Part of a small language model's weights.
Size: 8 layers, 14 heads of 64, MLP 3584 GELU, vocabulary 16384, 92.2M parameters.
Each number is 128 + 32 x the weight over the matrix's rms, rounded and kept within 0 to 255. Layers, rows and columns count from 0. Numbers have three digits each.

# down: layer 4 MLP down (transposed), 3584x896, rms 0.0296, rows 1077-1129, columns 512-639
# up: layer 4 MLP up, 3584x896, rms 0.0252, rows 1078-1129, columns 512-639
down1077:123155097086030153168188121128118146113151194165156091159127090117063179132133092138188117133144173168139125092122109158162138131073148154139095152099163110100168144109082088164136111159165147116145115093189156158146111113129132116133134160159131106106122137130109149143120167152111172127130140158070136113136179140087142119105127103162117099129166111123102125108089161135135156097121
up1078:164178074126107100145157165093121139165129147160110119097144115112115111159190178102118097125187124132103120121153086167112170104124133074115167135149100172136170089079100111171092094086125117155125127142061127150122111160144146191075098082078119153122083082138105153071072138124136118040101090138091136111151104084152114103149139140158106137153098142169119078157104121170103158116086
down1078:129095140188161112123144068152128148101110135116167127102138187085162166110147133161121172140097117101143141102128164111122117077161105175145112143139188107158146140112187191110105136117125176176097078108157136134130158061125163104190122162098113098134162166085126101101137150147178130116126156114124128157083121161109118099149168150104150131108155189122082143145143126090151053158123
up1079:158130111125092116098192114090133209156143127150112108139086154114086103104188119169086198137113181058154159086124100140062182110141102097163105147090127163158066147124137119102115123151152135103137167148096133137141111139122084142153139109200109123116130169145069145154146080153164134113142129072136133171096147130070134082131130161134126110083134074146157054160158126099165058162140
down1079:129131135163173146187096121148116091143188125106146160139145112182165141146107116135072114187154122164118098125112130150086054145099176126105082084150159156095171147124120098109124175138136109120050086101147093141103129124150129140161176142125157065232095078137133106170109125162118118116123107128111143120134171113116146132088113119156163097104119131150104176112169146132075085146140
up1080:087166120147131103123152159177114114152112152133183163103142141173133140079163112122097109149132121130160160157132169154090122074149120079118089150058119109088085098131074117135149183117153131129124115124127132134111122128115138130141111133106203114144100110166106105135150127132165086121117128163201145101107144108071117109188128140147100110124109165158142170074113144131122078096133
down1080:164139136139132142113178113035178117109154150056099142100126203070141155108125167121166144100143152108106067177057125115144083166133140119117160107132154136130141083133163105064118087130152081145085131155163113119068154104121152148160136117138141166153116154126140129143113096148068107115145138127110119186116155121157137178105177139144147154206143115106147114119121152162127172106148
up1081:092111130168103076128134196161175120083127120138118166118150110127112215134079129104115126151120087104099173140147174131083123137173080147075130089102100102126158115120147164107160159112118081165106117172141128082180148171166125144097133164156098129120108181124073130094078111156127136157054094150154134115116131144164100104146151113124067175147153196134103139156138136184200107130124
down1081:150131135122141177072060094031127144120144136153128126129142096079104104130122136160121078108090175126118097155117113100125110105099102137180110171088152146150055175100110146125140136141107161092157110087157102167070163124135164130151128142115128159175110098103148123145147153098117133184098122148128148057104211099149155094145107140108175133097089160106120103196205202133111133124170
up1082:121236134200113135077130209098114204141117167101080131153162156119074112061148131052107211120132140155163128179169151130153150139200124111132123158194204028175132184155189082147089146098165113144120148108164157186098132156112137136124174119122124089141159105096146070119090151144095141093182053041142130111155159118157174122153187089125109130108112156097130150140111099169132146117160
down1082:155115090086113122089105115111155156145161125117111097140174096149166119104128132108105127108087139077172120176102163093115107188087141099104152157096111114093135127078070147099121136160113137111174134098125105100220111142181062145134094124187128124191202094132109159142143210102146174111177159062099133099149127133143111134116104121133060077120114161173142131148090132073131104114147
up1083:166130157164165170084188171198142105172136158107038168099098098087091106133138136157094143187131089118151148120100139044135073167153106141140114141126090143137151077100060162106114111097123136108151147158088122115149118104103100159172166132071139118087149108117155101176143091092109107132146127063121129195159102068159158153196141111128110173171153091162138106092187051092134118094168
down1083:132058104112177126147102151103053147108057151141167111145143095135100077099137116093098103138156124131073100102148160153084094173125129144132137149167184125103088162160178051160117159163161066126122085181126125091085100148098106119137080148154090133156111172139076129105109147176138202136091179174141164099084140179103150060132142131104096111085122163086106190157179138169140093108124
up1084:152126140136091117158172157177112121117137093131153171090156100111126161155153149185131121135126133119134114135097080089127126150138089147138134115144130106166132103057128132126158135088154140146142077148122141127144067196091152163148107133152105069111161144133118130126170076030099158126097130133089121105088140154103081157163097130157141100152100121139115114149158125111141102134144
down1084:127152127106123122076099200108139070119127126107174160100077066123171162119072077101105084092157111130142149154109159176119161122130165126061109106121149166127127123153119156149140143081172092121172111175173124141149150089195080135120122136086158147077095165133119149148171164251088174153158149113151110181135098117104079082127158150136097100120112147157075149138099164129109174192121
up1085:113091141185163126103173148085132123134097109119159116079055092096092138110181143159141078152150208109135122123105153102097120143138127148074152094088155080159206066169139118129208148152143100094164114180147074139163071123169099160080136147109115153155121120146120126125085104081140155131123105125145133122121120109132109137155108052147121156085148181139178175159102157116153106098107
down1085:141120135106129098098121074107054174128103176110160102101131111218149117112130091082088168135075153095127106189049122124123182144141129141160112168172129149065118101096135111123127124137114197123123080109149117142116079194116159164127114131155144108142123140122117187096119120205164129148128155128122122119131135112163197166120136169102064140116120114078171151120139144134102166139151
up1086:164186121106100081096141141134059173099089133151112042058147125128137146164072194135144136187153137091204055136143121145123130149059113153223159171114169122133147113143094082119143180106130108175178118135146112104112181140112023120065106119169165114146130060180101107109139072129136118160124136076084102162097090146099108096082163147112124112164089118056165162142104151151060122123077
down1086:154129153143136120146125124124171116114126141076143161132148155081144143186059125073156157094148146086088084135167115135079062162150194096097056076120155157129104100164169095145142075117108155072134153186133181091133140099091161140132113126109071114075141131161115140175119121112133175115135144108179098120116134159092116166086117135084113161143113105121074097080114132124070114103096
up1087:146122083110140112110122179148150121149073150121102094111162121081135082152086177142165217114161113143091123105136176141108143127152125157180154130113143116094118123155087116166150114109151111160094099118125117137190130105082153133074195197115155112126041149076098110103119116121066168122145095152181089170148201119145202143121163208114130125154189133132187144168130145082075159079126
down1087:135148087143110129124079104153107128103143114097144142154099149130146146127116109130149099145096178102154093072081094152141211149144113084124117103119087140175140098130151148148119125111116199138097072157164134081138155138180143179139122171048149168152167133116156154138117124114158125115126160201176115152147111107135068123163083086114120123128155252162162132114087138160173135160106
up1088:134088172085111203157165112127146101138174160118164153141132126139132137091096195168157112122095139188040114066099106097145146077075089160118178119085161114153146136178182082138086144117190102159168104123184107150153116128148124189139082078139116107111090150090163077157174094132093153076148166175114127115107140175137073098098157178164130109147150120035167156108111120134177182075104
down1088:097160130132142138139127114177125088123117153082143125134180090170114139149147126155146204102159062139124156154173110143184116141160164105113113207095069093096114110159146106098112128072088133102171131145122138112132134099129163126056144120121152123062141081098123134148178135100134072128115119125101092194167080140093182226134091150127147145104114115176151103149127138099149136136142
up1089:152146165097110159173100128112148206126133106113089099139184121105188146156164103182155125107131132093138154095141152084122104073107143166115069140120070165083092144127140133126148160182132124092130145110152135133172172153143128150127179131079103148167127126201173176100139143168120127124097112187137125171125118098102121155139169176093116161143140108129156119148076106127090086200175
down1089:118158095141103140155154107083093123156127119130146115125168097163115139111150097134148135133117077148166162115093167096141165097150080170155194141088084113119171130121076129085070141096153122078149205120115187130134143154083100161128095162121149125193108150110139150147114123063182102149146139091145139195056112109103095177122117117161134135107161119120152100138068165162122164104114
up1090:158169192117164160128140141130124110162113144112124069217175102096136184126105136135115186128109174101147155087177112190145156130145088109200186190127124149144047119132187107088124148103141168099123134098130127106124134149198133154163119062129055089185114132110157117132143116133154129066213149124166129178116151169145143069165131143091108126117127103100093162149109159134134109129146
down1090:093123120158155144093099164116128144102155106128083120117105133137127080108131123175167109144071187128109076172141107138132101156094174103119150125128158102079160138133106152142089143128135112145097073100165095066095111105071112134094195091062141129102095170140117129179152146096105146099096098102110116069189153130080167134085136143141150125131145095143112154118113097141088115127118
up1091:156116157178127134124079083113121139111124160089160132164129086089096139094093083113147126087134119172169160078132162147147169130087158124089103135141070128149082101123121124146147126112153102142076144078116140169138093143102109147153154110133132122125102133134141154151078149048127107107134185145123183124111167124132115120133072158061129115126170074124139104077120116092192137138169
down1091:050052064114170159131113177103144122126142121154076108140155060127151095193129132125158120148111154092110117075119138121145086115176166140130089121086114115187136126102158077143122155078133138112124139125117075118081142129088132155126104146123130131116123122139144135123162157153123145147153119146139168127102156151165145118133141154178143133070204108117093125107194211140125084168165
up1092:099147108186117118152158100123206158126169182123097091118097106104155160084112175147102071101118106179153130171132125133087161196162154161124164098157120083109145164094089117089161169144119158122124141130116103168074111103090143145012128087116172061139112149083145099100139161171135139130152123161159083131149159116121143128112103069138123105119075096118096179169098133120158156208184
down1092:159189102127143162086166170128174076107162124155130111199170104164169137144161100198180127060207175141086094094093129126075122122083136145126180160117137142080157128128165093071043147169112089099102138170145090147107085098103167107126176101174139147099125132120165161101108129116155176129076049106120150093137092120179131099127098129132171163141140164109134112175155149175067123138110
up1093:060190106128107060154085061195083083141122078093118147128099143228079152121092067129165104131129180143191129146101166115127139177136147127033083115079150187112112096149133173202175137085119107138116186179167124071071085103179167145116146069085083109188085146106083098150125035122090144137084121116134144077121116133152205220118148140201098126122121102138119115165123100117125151160145
down1093:136121119150115114076101127115147111121152134125105097105200101126188116104075127218147157101112169113093136123055081098174133131092127094128077066178113147173115173094136114099156091118092104095061092008116088125109170170114110152117093164062133130117110132163160167169139177090150105151102138114085119057138150159156135074125150120181117198095137075188188129081157149150103142094172
up1094:097097126139102116159177172109096114136124134138075116141087109171093126161114187112105100151121094073131094184190107092159151123157103118152147152132062139162085133123075209091147203198058043124139133151154074105098145029156090145075167122156180070124168113041116078183095070161123040181131060201131175152125164033174129109130209156167059147085148103089132114124095058000096097040147
down1094:137112187103130169103112166156096097022157098078109063146143098246139132154190102171127036110146043142131134128107110100172079154085156150165146185000093066112089154095185185105069115132066114086159135085150177091177124014241120155090146094142229100114145081031082122107098105144130059164138021138142102058192062056179131159105207117156120197102129102021136149116068028061193125047128
up1095:151089139170143115070142127103165120124142114189139082083157145097106150137123106141159206148136140098108151153089063087111122121086135159103144171139087107158137117136079108121118132174139120119072110135154151146093113174121121079104141161128112192102087106098138160115108071121128084138155069123094122162161121115089114114166126153129152197127096123164123206140048135146181149150121
down1095:121178123095138145101173084155098146127148149088087093132137091121125124140152169098141044128137157146076089128159143171116087128204106116161121095119134097117140139138129120216186063136110130128161091109133123123087107095113184123106139127166179197052148119148090156114131114112120123142120148096114055097142100071142113125082124095145095116117147203138120093133169167116099143102087
up1096:131151071112115093150087133133151116122124150125140141119132126141118115110133148115088150148150088111149093122148127108097101066142132142104164108152152151183113112134111140162117080159138093112163167125107129087100165144115172124150122120146103133128110140116142128124141115141125114120153140120078160252161108104131142145162100103171144131110151144096118176146118105128115117127130
down1096:143105153161153149112094136132132120146127098116144162127130107085121147145119108156132098127112169126161152169140128134149127140122124143157114123109115113119155108131113112142106138127118113112100117103115137150112131125113101093152120134111146110166118141118116133105133123134118105114163138137169130099113112116133136160061140110127135166123151094120138135139115132123163142139174
up1097:107100057102143133117133111110155126174073089105203177190144092109118172114182080166167096162094079181115149169113147131133155102149133080109183082089090111089080132131164113122137041063133121192117114160189123141153079145119076181108084150152130104128144186105124107128125074112150154170093134165120085186080128126071141107101180107157151099084117119136123185167090134135107115174154
down1097:152137156124148172116126099109136102124088111094188202131149140228095150122088120126136071209060112136169224170128106133123093132071116146120114069067149153084103149144227153158068174159182145131125121111086105158099186098161134116169104108145087111135124100099076071109097149189121134134096124119122132031144104190052161110104134186099145115088110086186134105123096078121138088141089
up1098:177140108144194106120142126134140105113130111041105178106109122071197174158124074152127125143141040139199128127083122113132082125156109197082126153102075166145068076176140100174098080187120096154134125172178087117112094118148093096130158083099161130185109212060107186132096127124093130132168101118101061113182156133108172118128138166083113073116123129116090122082126075164197097112184
down1098:027083132114101170107093145152055107143099156122156109165100084126121115092107113145128093169128165142109120106158125139129083116166096082149100057098150123181104176114159167080155132205123149138145101116130102136176155088063124176171087195137119110133069133129069091166185106070149183099188190114104105083119161103095129143176140137153123144114086091172166159160144188172076111098132
up1099:110142202165102139107090166109112200134081161144124166165122157110148110146176130138143172122151160156164119159145132135144121121096092176151137096196167115112066087076142108112073149138173098085092158154131098152106182121099172129142080101140159199191129143110124120109147098099107111093126157168142182110108164119170137134192079129139140163133075116128123087134119136114088125117083
down1099:142110130087147110161115160170158094130117117076122185115163088078100068140121107090090094164120118105092134108119118135161144177134143020085157169087079125103110192175113162110100141159100107130127116162085164093147097151140073132099152125151134096071163141120132152176092178127112111144101130122099091161123125132153098136093123142122143125138140199097156181121147093138114180113152
up1100:158182161135149155133118169152177147177139102106173099089143058147099163151158156110093136094156134140139106143091093213156107169144173148069108122115152111127084167080146109152148153089189133164094131106127118115138126160113132158139203106118173101142152110115179129141114111106063165166129136164049146146121138108119139128067180131133111171095145112110115086114077126144156120123069
down1100:058151165160118098169143119142100144097110120143192134168108155074132163103106065146177189163131153090123138103158151121159177113117123132150047188108113102180120123138115137135116122083094093119084106126175102179188109089144172115143157111128148083151130141129135103118074101137184070169155137134155119114146156170157131129091164136152168082104140183119136141148149099159157168195190
up1101:136174184151148144133154135198169133156074212161202087090110192170140167138085128117050111130134140064092163119140137096160032192178154138123173145137168116155169140178057090147154113126120166121106112120085124140063098128104103073087116123078098173113157130078130161118150159075170155090169108130056111112105157086124135152122150115177098138139072108062124134081101103154117106157153
down1101:118084112096149221081088163094118110120120143180115135150160108148136113113144164156160102118223213080152140183082174137102087119170099108133087115069106136059199149093113134114072145128093132102152086194147098114202172088132130131081159073170112090178100119160090158099161144172111133072125105145106165152215130051080179081103068127124141096139122158091155103051165055116153118070121
up1102:114127169211112095202159086127199086117083096166106140119128104196083148150168125089182157123151155143069092163133112130072149120150142132144126095162096148100186115146155139121089099114122153161064107093158157089198125178084137150159145124119137154189109126120122088135121105060099140075168148087061130143126124087087133142101116105188106124138098134125126166108132092129103098141072
down1102:126131110068112155144140090172106147081118101074115183138081078132116125118117138168069154098119111159195142123148102070150138143146065131116141140143115125109124113148106131100101133125109125099124186124092147099131089131119107074060113122065098107099137111080096153157176112116162110077123137121134121220166096198096131167118143125157136140133132104108141060097111114106196107167143
up1103:072086091164108120175108134134144137136147128118173103127182106058182100143127096090151092112085107132147120126140124117122085039079129114137130106126122129127110081118125127161086106191118146108140118119157103187146093083136122088165162139131169148125102141137153167165141139132127110185146104192159114117140120112153204091102137145130119119127112158067119099135049186094157155138148
down1103:180144165072122130105140095122145093152145083187105200137124098164121113128121156126074112151139049137119112155155132117115120070143120077150078128128188116091106130110105186098125184106108147116136132156092165141099079150088174125118105062169111158119107084115128100091130136071137151134123145103179187163137145059108128092131170127162132122092101147189089087156147084135118168090156
up1104:096120106113118123125045099138082161111123121082109059159085131128120137139122122046153123133147095107122115165112139141108140146175118130118090087084116143136129132187118132170120130129142138129126080187123120141149148127083099103169125128208173143116100174201123135094143201168168121101173141142198136149132150103126144150092098105142135148134102121103120112197120181110113158137098
down1104:159106155153121128086193120115150148166096124162144128095133105120118125065096130169115169155121080114157127115114117145146144107071133182111173129163134101106109119086157128120096144130132076148162151095129123126096129107112152142137137150066087108123217054111137146132126090094086120186115122143099120174179130141157081126156156181131155091107165118164143155043176075169156086143158
up1105:125074197084174144095109130127132153104121098101168100140131116131134132169149168144176124120146174129099075140149053152133115155145134142156128118114158181155224066089145143121134190142167098077112153086171102167105135120122150149092145128123128161122126136154110126147068160161127073119118078130115129151097103134100120152168142119076099065145126137103111104143108097152103095110070
down1105:088167143139132119195146096087153119139135138173084111139166160173163156117154097113148094118157085150142146125162178171140122092108165194115127126102171130147201131166095157099114120144123178061114171078103150125072133142132127058145064153123133131192122125140152133119090140153169155134111170102153093128149107102119152090219178124092105138136087142104188157130040098108129113106087
up1106:130119117106127129155143130121138104114122128108186044152151108100099162174115095117102129108192135099139168143118115150124123125144109116095125131142102122114165207128175141166103121136153131176143101121113133120087100148113116123114151136125133169164193132130129135110111210158222186158142099092099133148163147113138115160106156169133128192096134106100207171139052172049139123146106
down1106:148091123112110141112166094165113171137142100093125155113148098137154127087149110124077109114096160050105150113123095132150152136110178120134121142095164159118115083144062062070156115087107170124175137097120089133173117110082168108155055159149068085121054169110163148119077136112143089161133116114121156087060132122149125149102138148147094110119122139087080072130204077156107153104114
up1107:088120115142090174139103110104072114147126127128119145128151152128091134166109155073135111115072121086142151113194077179138119136091150154144142161081112162111102160110137154155093182125120128100087132139109113135091114173123177173135146117061173140131147115159139139139122050130101126104088114089199130142140087065140121099143138135090070176198157165096162199113122147110077124138106
down1107:213167137099103099101188185139120123087139080160102088109094131150128122096138080141183111139093118137182097095117108107101108155060106097098110087172088131149115135095148082102092086156092132150142142100163094107163074051162101132136118150162044162091133088100126135102137101105160179138161142129128109054136097129103136167104071115132208168116143133185092100140081131119173147135142
up1108:169123186098072136137162184142103127122133161132078144102138101140157153108153140154176130105152106132146065125209142068161109155159094138152117113144139128125098075142190077151138139108104136077103110164164092114158107095164135170092080061091082134110148072121084117225142152142132163073118092208146130201135155128141130121127114108113099146112110117121146116147158139187118121140097
down1108:124178154115144106066085092135171151103133083161111118122120137142089089172142145125101141085114197098161174134066148148168118134116106164121092153121166128107145093112095168095161194139161082120066156070110123097195170145108139097094140152159158117064115164126139125082168153155159078115072110080122152081134131109067143151171147091100146081176177111088059145072136126153116107099159
up1109:149169129094131194117113159148124097150158088138099131142111146116188090068075125124136100088129092148086120134137099099165118087097122075173121135167185182135074109163127138098113080138124176146072122126144082081113178147100130152191116157177110140124120113132098105077081159106084133153135083089121140096071108132094075140123089156118129122141108125111195090090142166171109161140115
down1109:153115136129136147151145163137143124105098168155138044146111091113156145107097098093073162109133109122149110120173114167105094152103160162131089164159092117154133147118119097138129107168118053136118123066154114123145119113143095085094132121117124165144126097084125117130211103150159079077061215159112152146160211109137178143126160118174163146089121144121133075159148122136156137132124
up1110:107089140122134065138148076134105128092106163162151147116100108117117124134183104132074128177106181140085078121155122113137124159146120038122164123111154148146137115143125114109133115166139109151093151136153100145142069087102103149095155153086090164000131127133133145128105149151099113167100161155140166154115147155143131145148126156112187164136093114102189153149138149163047159114133
down1110:167123107142145166170142183101136143155128137142139139122164152121094134123068141126141086112117114128134130133162143137118134065125127197181112126099124071146135093123157112141146141145123123121135140106132119149105150113136097124134150109095159136135130126141112086112155119115101136116135121104185124108170172162119101106126158137114101174130133152142140130145102099093175104169136
up1111:138111146116143113120115156121102180101141144109157153044178146078117132147157140168108144161099147084090144136150158095118102112147166179132107111115166147108114147123128145145161149139151091077135118126106170118134145154088101116127092126171141108109131116112121149153111148082114084111091147138103194159161183134067140132067136154157158163150134106114146162079110132150140172145135
down1111:159112108170096158135135101093147156112127099170076180136150116111123157094140126099100116107157057132152118110120103150096195180127114092103068146100096108101153077147079132073161126133168055182108157161157180091093136138080137153141186162128124156187082128117087099149094074127123107148151129142090153147141079131161095135128093130146150085151117163106117128108155097077146128129077
up1112:141092099158154117121106060132168101162134140127112192069064185129188173149098086119094074115170118096054178119181174113088191077149100098173212201107175131157097186152091120105108160160140152125074108167151098152095181086140167151072118103124125127153153130067139170125126131163129076030176099127109115163190120093099128128179129152140117115070192164145137124117084163113130136121084
down1112:154100111166166141136106164205087152145123159119065130194124091157124110156091139125112125092131163097113106079191147087198138153106145132118091088071101158118178137128105111134127131112107187119115131114152115098100078111122151130157133111170071126167178064107091118108160157094128129146127119086123133177037125095116153170109093155238184163115171153127101116136127143131108152103090
up1113:156104214119115104117100153153128102207158115087141167050128066155104111093124128126051168045144130164173084077148081095163158131076165148165140125162120142056078155107101110062122147101156208168025126166218110115116104109144177151121106131104164130166104156170147107194152067107049089091121098098138144119114075207093144079166112170193132116213120070068101227149147172142112185072125
down1113:089109111125137189148076110143154113151126160150137072141155097077095118142152138115164102168098124141112138198160098112119070168078112116117127107147114071118177051169081155169172189103119121128137170094049092152084147128120110140127143106182118088067089170144109157082134126162132127133106193115141125138169134098130170177138142130081139159148090121115132068154067082101115130187149
up1114:163129153151099130142124184143212126178134132103147145167147125152113069119197117090138123092141134146176147144147151146133126186125152149115134113114055104165193104130141127085162139188086051207181087083086210135033066117129200025088145139134121147125129101064111117086077139134097164067171136134127171124099107158130123176174104144094179133091133138141165115143177079093128144138111
down1114:098082113118118146112128156123073147142181115149105115086127171151134150182088142106114127086107147109195138128112128124195133159167205084092164187145140137107052190114089133170123185143203082075124155118140103144175197087131099128140061184124063120139108120127143104123213132121108146158145160094101218122086067130148132165124103074130199125173131101126127165166134121137125089132143
up1115:192215091111094129103155164124148105127068139153147166128083142128097064068144143079185117145179147137083166180094081144118168140162106168125108086081124060105134118162106122169144086150133052146147160100095189174154104119112141165085141139140141162140110103155156183150187150147148121117102151168148191102105141126149149155116137181152197144122109136102171120137187072144082103078083
down1115:198143177111113181187107109157189159135124141106091111146183134159161138183125128123126094127105058116086139115131112101113116110093148118058149121074151171181180121096109127133139089188161145133177091141107122144158189132080134124129122096133083162082126135083109123179129140159177090112157134126047174224159096151082082111123203156120118206117108142111129112164101122149090097108103
up1116:143153128163117141086188109147155115127070138195181127109147155090111133135115110141104153157092124112129164134110165137129127119089091107152097124119166107128130096160134143191094119060096157088167152139077110143132145144153146131102114159056190121161123129059170132081182109130138143153140106107146168092167103127140125115112146124141184074133093125176155167120126171091132130105103
down1116:125102118090107102124156164090153110110146120185103139147110119117128189133159135156111105096087171088125118181132166103144148115099125142158140157142151134094119141133132086134151092128132146159134130092132151141164126077098098103156158176178087103055145166138124089155124134124120127135114213087109171125118139129159112167087129119109084169110136081143139167120119120100161112170060
up1117:135186144145152167142135077185132169082135123141139136127164120131142120129142127153178182135169150137111069123158134188128131078137111160166173159115128115149092155107118075141146145186195125101127117145147095128108082141121107138105052149176105121141121103096133218129080138138135110197099092146087099095170079106148105150103120084117135179091168112151122106103084148122102094173094
down1117:119090157172146109140128146097111064194137099148147102094146109117117141109128117062095146100123114123105148154118119164119138130081132116136174129134111158113129154138164164136170138116083067143161110109113121109165146117132177139151119130154101144093093188171083099083097132140146132146168193085178163212126203131093186148137167171115050098123169123146119135125132137104124130090116
up1118:109141151140109093124170167041144133121166143141155102120120144116089156072117093092119115099163150170120097123082156115124163052131179153148110100151199085063093113127123112122130195130157102093141197146118102174140123112138079142146122129108121119069143079114101120123061125112099156108147109119155065056128172032119095188143145103128137129106143126103159106154126132099124173135146
down1118:103108169129185113131110123175165154170124107123145075117150105150058177124187146133143093164159232114157080100100097127148088125122102127120117151134161162098096120192160119140166110114135139081169127099102130116113180147120073190191197158094138136143109129147069141134100104179148126150080140165120124143106102150146144083149098131109177163165157074177132156117149130171114129169134
up1119:095146107126168157105138102167138143175125110141154162160090069104097185149085109098101148108152115133106105112142072111111105108108135172235119152171101170146116107111122111167100166164151155119066124076130132134151144096161139184114168093136147133104206110065145105100136100150131191064165142185084112110144138108134137134122145123132110123102116148130070169168162103170150135148132
down1119:144132117109111093109146123094117142204078134076099121123091144108141150117159171117159170087126129094178135069190140130125126126165131092128141106140119082126147095136140082127117104157118069099094157116081108131076102177157069155137136080143061139111137139188233188119141098098132132113142103059165122128123106126183109174121182207161084152088169191086084075161151156143146113159113
up1120:088146179145175140134106117094098100103117081090166147072099118141140155148121181076143148149188123121087121145106143163177118102124176092130088152083102108136138143109109058156111146095139158086169114142144134124107120133117098155145155151151109124129152079126157114095159133162104155066126125174096109133123108097175106115123193124135158153095080107121182154163123110123129124159129
down1120:098105123117114114128157148129149174134174150163102126138129157095125201129139087204123127090151081108144128146145149168107126114141077155094135082180103122095142131145111157131134104165112125102096183093141157078139140108106106104108113189094132116136135210111112161125120137145111116101120163100117122083180174119119128175145089174145158121136130166152112155101075147127136176118139
up1121:130136143127175056173150141170115118129109112132180163139119106176088098064111087102100122151129144204125131136100127129135128119163103130105146130087060137139123098094161160119121134140122079103130179130118099097098126133109070166138125136147087175105122145086091107094091132145095133069165109165110106137175110121107108103112134145124136120145138146068103131103140131116169135072143
down1121:110164101095133148082112112108117139149078136079125144188180119137160132110090151094123111095128116132130179152139101131124153154148104140096129108170107115071138124132080131158134130111147170128168144139126121139089100105142107166085177135137095083157150120150178171123192163119163135160109112135147111092111096112055135117131137125121171095092147145140149134139100134090124072138115
up1122:152126145136129055157101119147120128192130116143130126158188132153104203103072139175149158132120124044148132187129155121103146079150112123129177133122127130196141059106134106090145069126124123083163134127163117078089110152084102105115110055140165153166132152091074118074177101109119180132165174131128143164099057119114124087103149095144100122159158080096106115173145119079120115120140
down1122:154148121089096111108115150105084088150120110122127118129154178068115176175131100152113139104129150146101127116139079185136082131115114128085070085086095067142095145168068107110139170096178087149107107122118119179065102111123119168124123137198134100145132155179198111179124180144159100150119106178206152204121212125167138156117115115130142110166122145129100110118140060111107173103155
up1123:136082092164121115102107112126162215103124065089115085160158192105072114158102085143166160168150154102100119112179173094189126117095169123119128141145112184155099110130112141148102118079150145111156084103117130182169149199137113080148176095125126090166169149133090160116170183109145108130148145150198192128130207121148139095142160131112117133122155099099137107079150143155127175088123
down1123:177101088151112116049152165070131171133099157084113174100119101141119116129164087146126113071162084132142120133144076111138149235090113102098138166168104125170101121156118031082110139132074151154111044163132150149100099123154118204201177075108131122180108156076116114215138173218105142145113157154099106030116051198105127064141107091138044136097065180118165124113103138117120135145158
up1124:154102032100147137000110116122112080173123151077186102112096104095155185126123097129098106088070151202134099122106142110087128101154124160132097117125101131163060111105167167173085162089134130133126122100097029151073136143182132076087143129100135093148167155115059131189030096148093124020124072099134159198113151182126126158126175158182113124169155123115164116122178114192135051142093
down1124:166126097132162106145068113147149088114105041154104105116119142125156167108084163125178114121135127095157073129139108096078122131129157106114136204114186088157080149142114126150103149150144137142106142158120112096169079126101114121144072128184148125179112149127142083046171138148154104135081111132125078165123130174121148111094102160078129126157124106131100187074134076109150161093138
up1125:136174106100151114137117109165141138108127094114187055127162079131111147122136101182115099163122142083135106172142150107109071189125145140080124157056104149118084111098158098124085108157085123083183080123067150141150171166105133083137140107074076058135126117101111133142125150088118119124151124068206126073124085143127072106178138131077102194105104174128125224118153072141112087104123
down1125:178144119114099135067183070138137119078180117035124123099132160108094145104113182130093154130085157120100119119154087050046082176131128126120119096163219116124134093143088202079160118103132115124063182098130110171104166139151083191141112163123093153178129132138096136129112157151137175160231085151104128107158145164157141122058154126142143106111123129097104105107114196106168161143107
up1126:120143091115096146110113065108133141147088104042127155110117158154126068185175153183094131120116095148074164144168151156127118205140087106074103157191122144108109110073162081158096203149198110112128147114122104103105113152101211134114110166150142097168156152083114124097115150148134140100114110098117144088136120182079134084188150163013109087116144110105077206126089110094075161119113
down1126:127096119170140167102104154201137084135125203166118075160119125146070062078119042168200167105117146140129113109166139031101127123137117125228127083085118145141102056127169128171113079064141137149136134044090136110111121102152082085131105190113072157140127070105109129133110132148135144131176149169196133102081135145150136113145086111130124128110171134114143059174112156126092136175148
up1127:192171174135081135096142137113125152133149109134061150131078112182120088164141149109127200148112092160196173150085104128150101140126131191167100114103168103153093108111115070086127110025106149145114120114140141164171149156088112125115125105064087136160118135078139094089092088153144080152079121110126134139051122151213175086156102074076088163152170140152130132161155140121144134150150
down1127:083107119087136116134129149130122149209112152164168154129086138113132175133153105201135086043068157113125101102142170123084215088124111136126096125177138128108138178130105135197153137146133171161163187191172095132063146097185180123106192141113190116121186071135123165101156139140133171094166121098153139115208143109078134140141127184108124105124076202123143119118107077128106112141158
up1128:149122089124160097126120137110141136093117101146160103147163142159147114147148136107131152185108093152106125152178057091138001152094101142133096152154152132154108132108116162140116106090137126109178146175102185113093094159128165126119160108140157127093145096100123146135171120146138099171103098138153113143108155122105110115137107130095088167140112109095118108110123127182144104090135
down1128:136109175114222125101159119123041100135092122138092152070115163118146152115131150103112113111135153078144157145109150132163153079138116113136112150102102119147145152157089089125098157141122128163130088071094173164121084140155152177153074152096143116147127142152173150090084171166091079115123170105090202085127100073140155064074136147163116160092113103159090112095114139085148097096118
up1129:135092176133145124168164152108173215115096123169108145155083137148130187117061131140144193133115230165070171086170190109181119169092137152137167187095137144144142088079093147109075130115090105147199086151090133107167097113086127135067133199087130117080141150138041165155092129167102079046192179087167106174166103116183159110172160099091107131111166103194174153092154133095182142135131
down1129:153135167123120113089055159112086120109174140102120177071146151137131116100110160113143160100183141183173113093127150125157146108135078090102093155173118068114079101128092123130140085101117094127134075136160103125099087113180161106158103137099095048168098133192161173156163145194117118162126131141153122102072178117148104182126101135155118175102123152133124104166085124100093145150130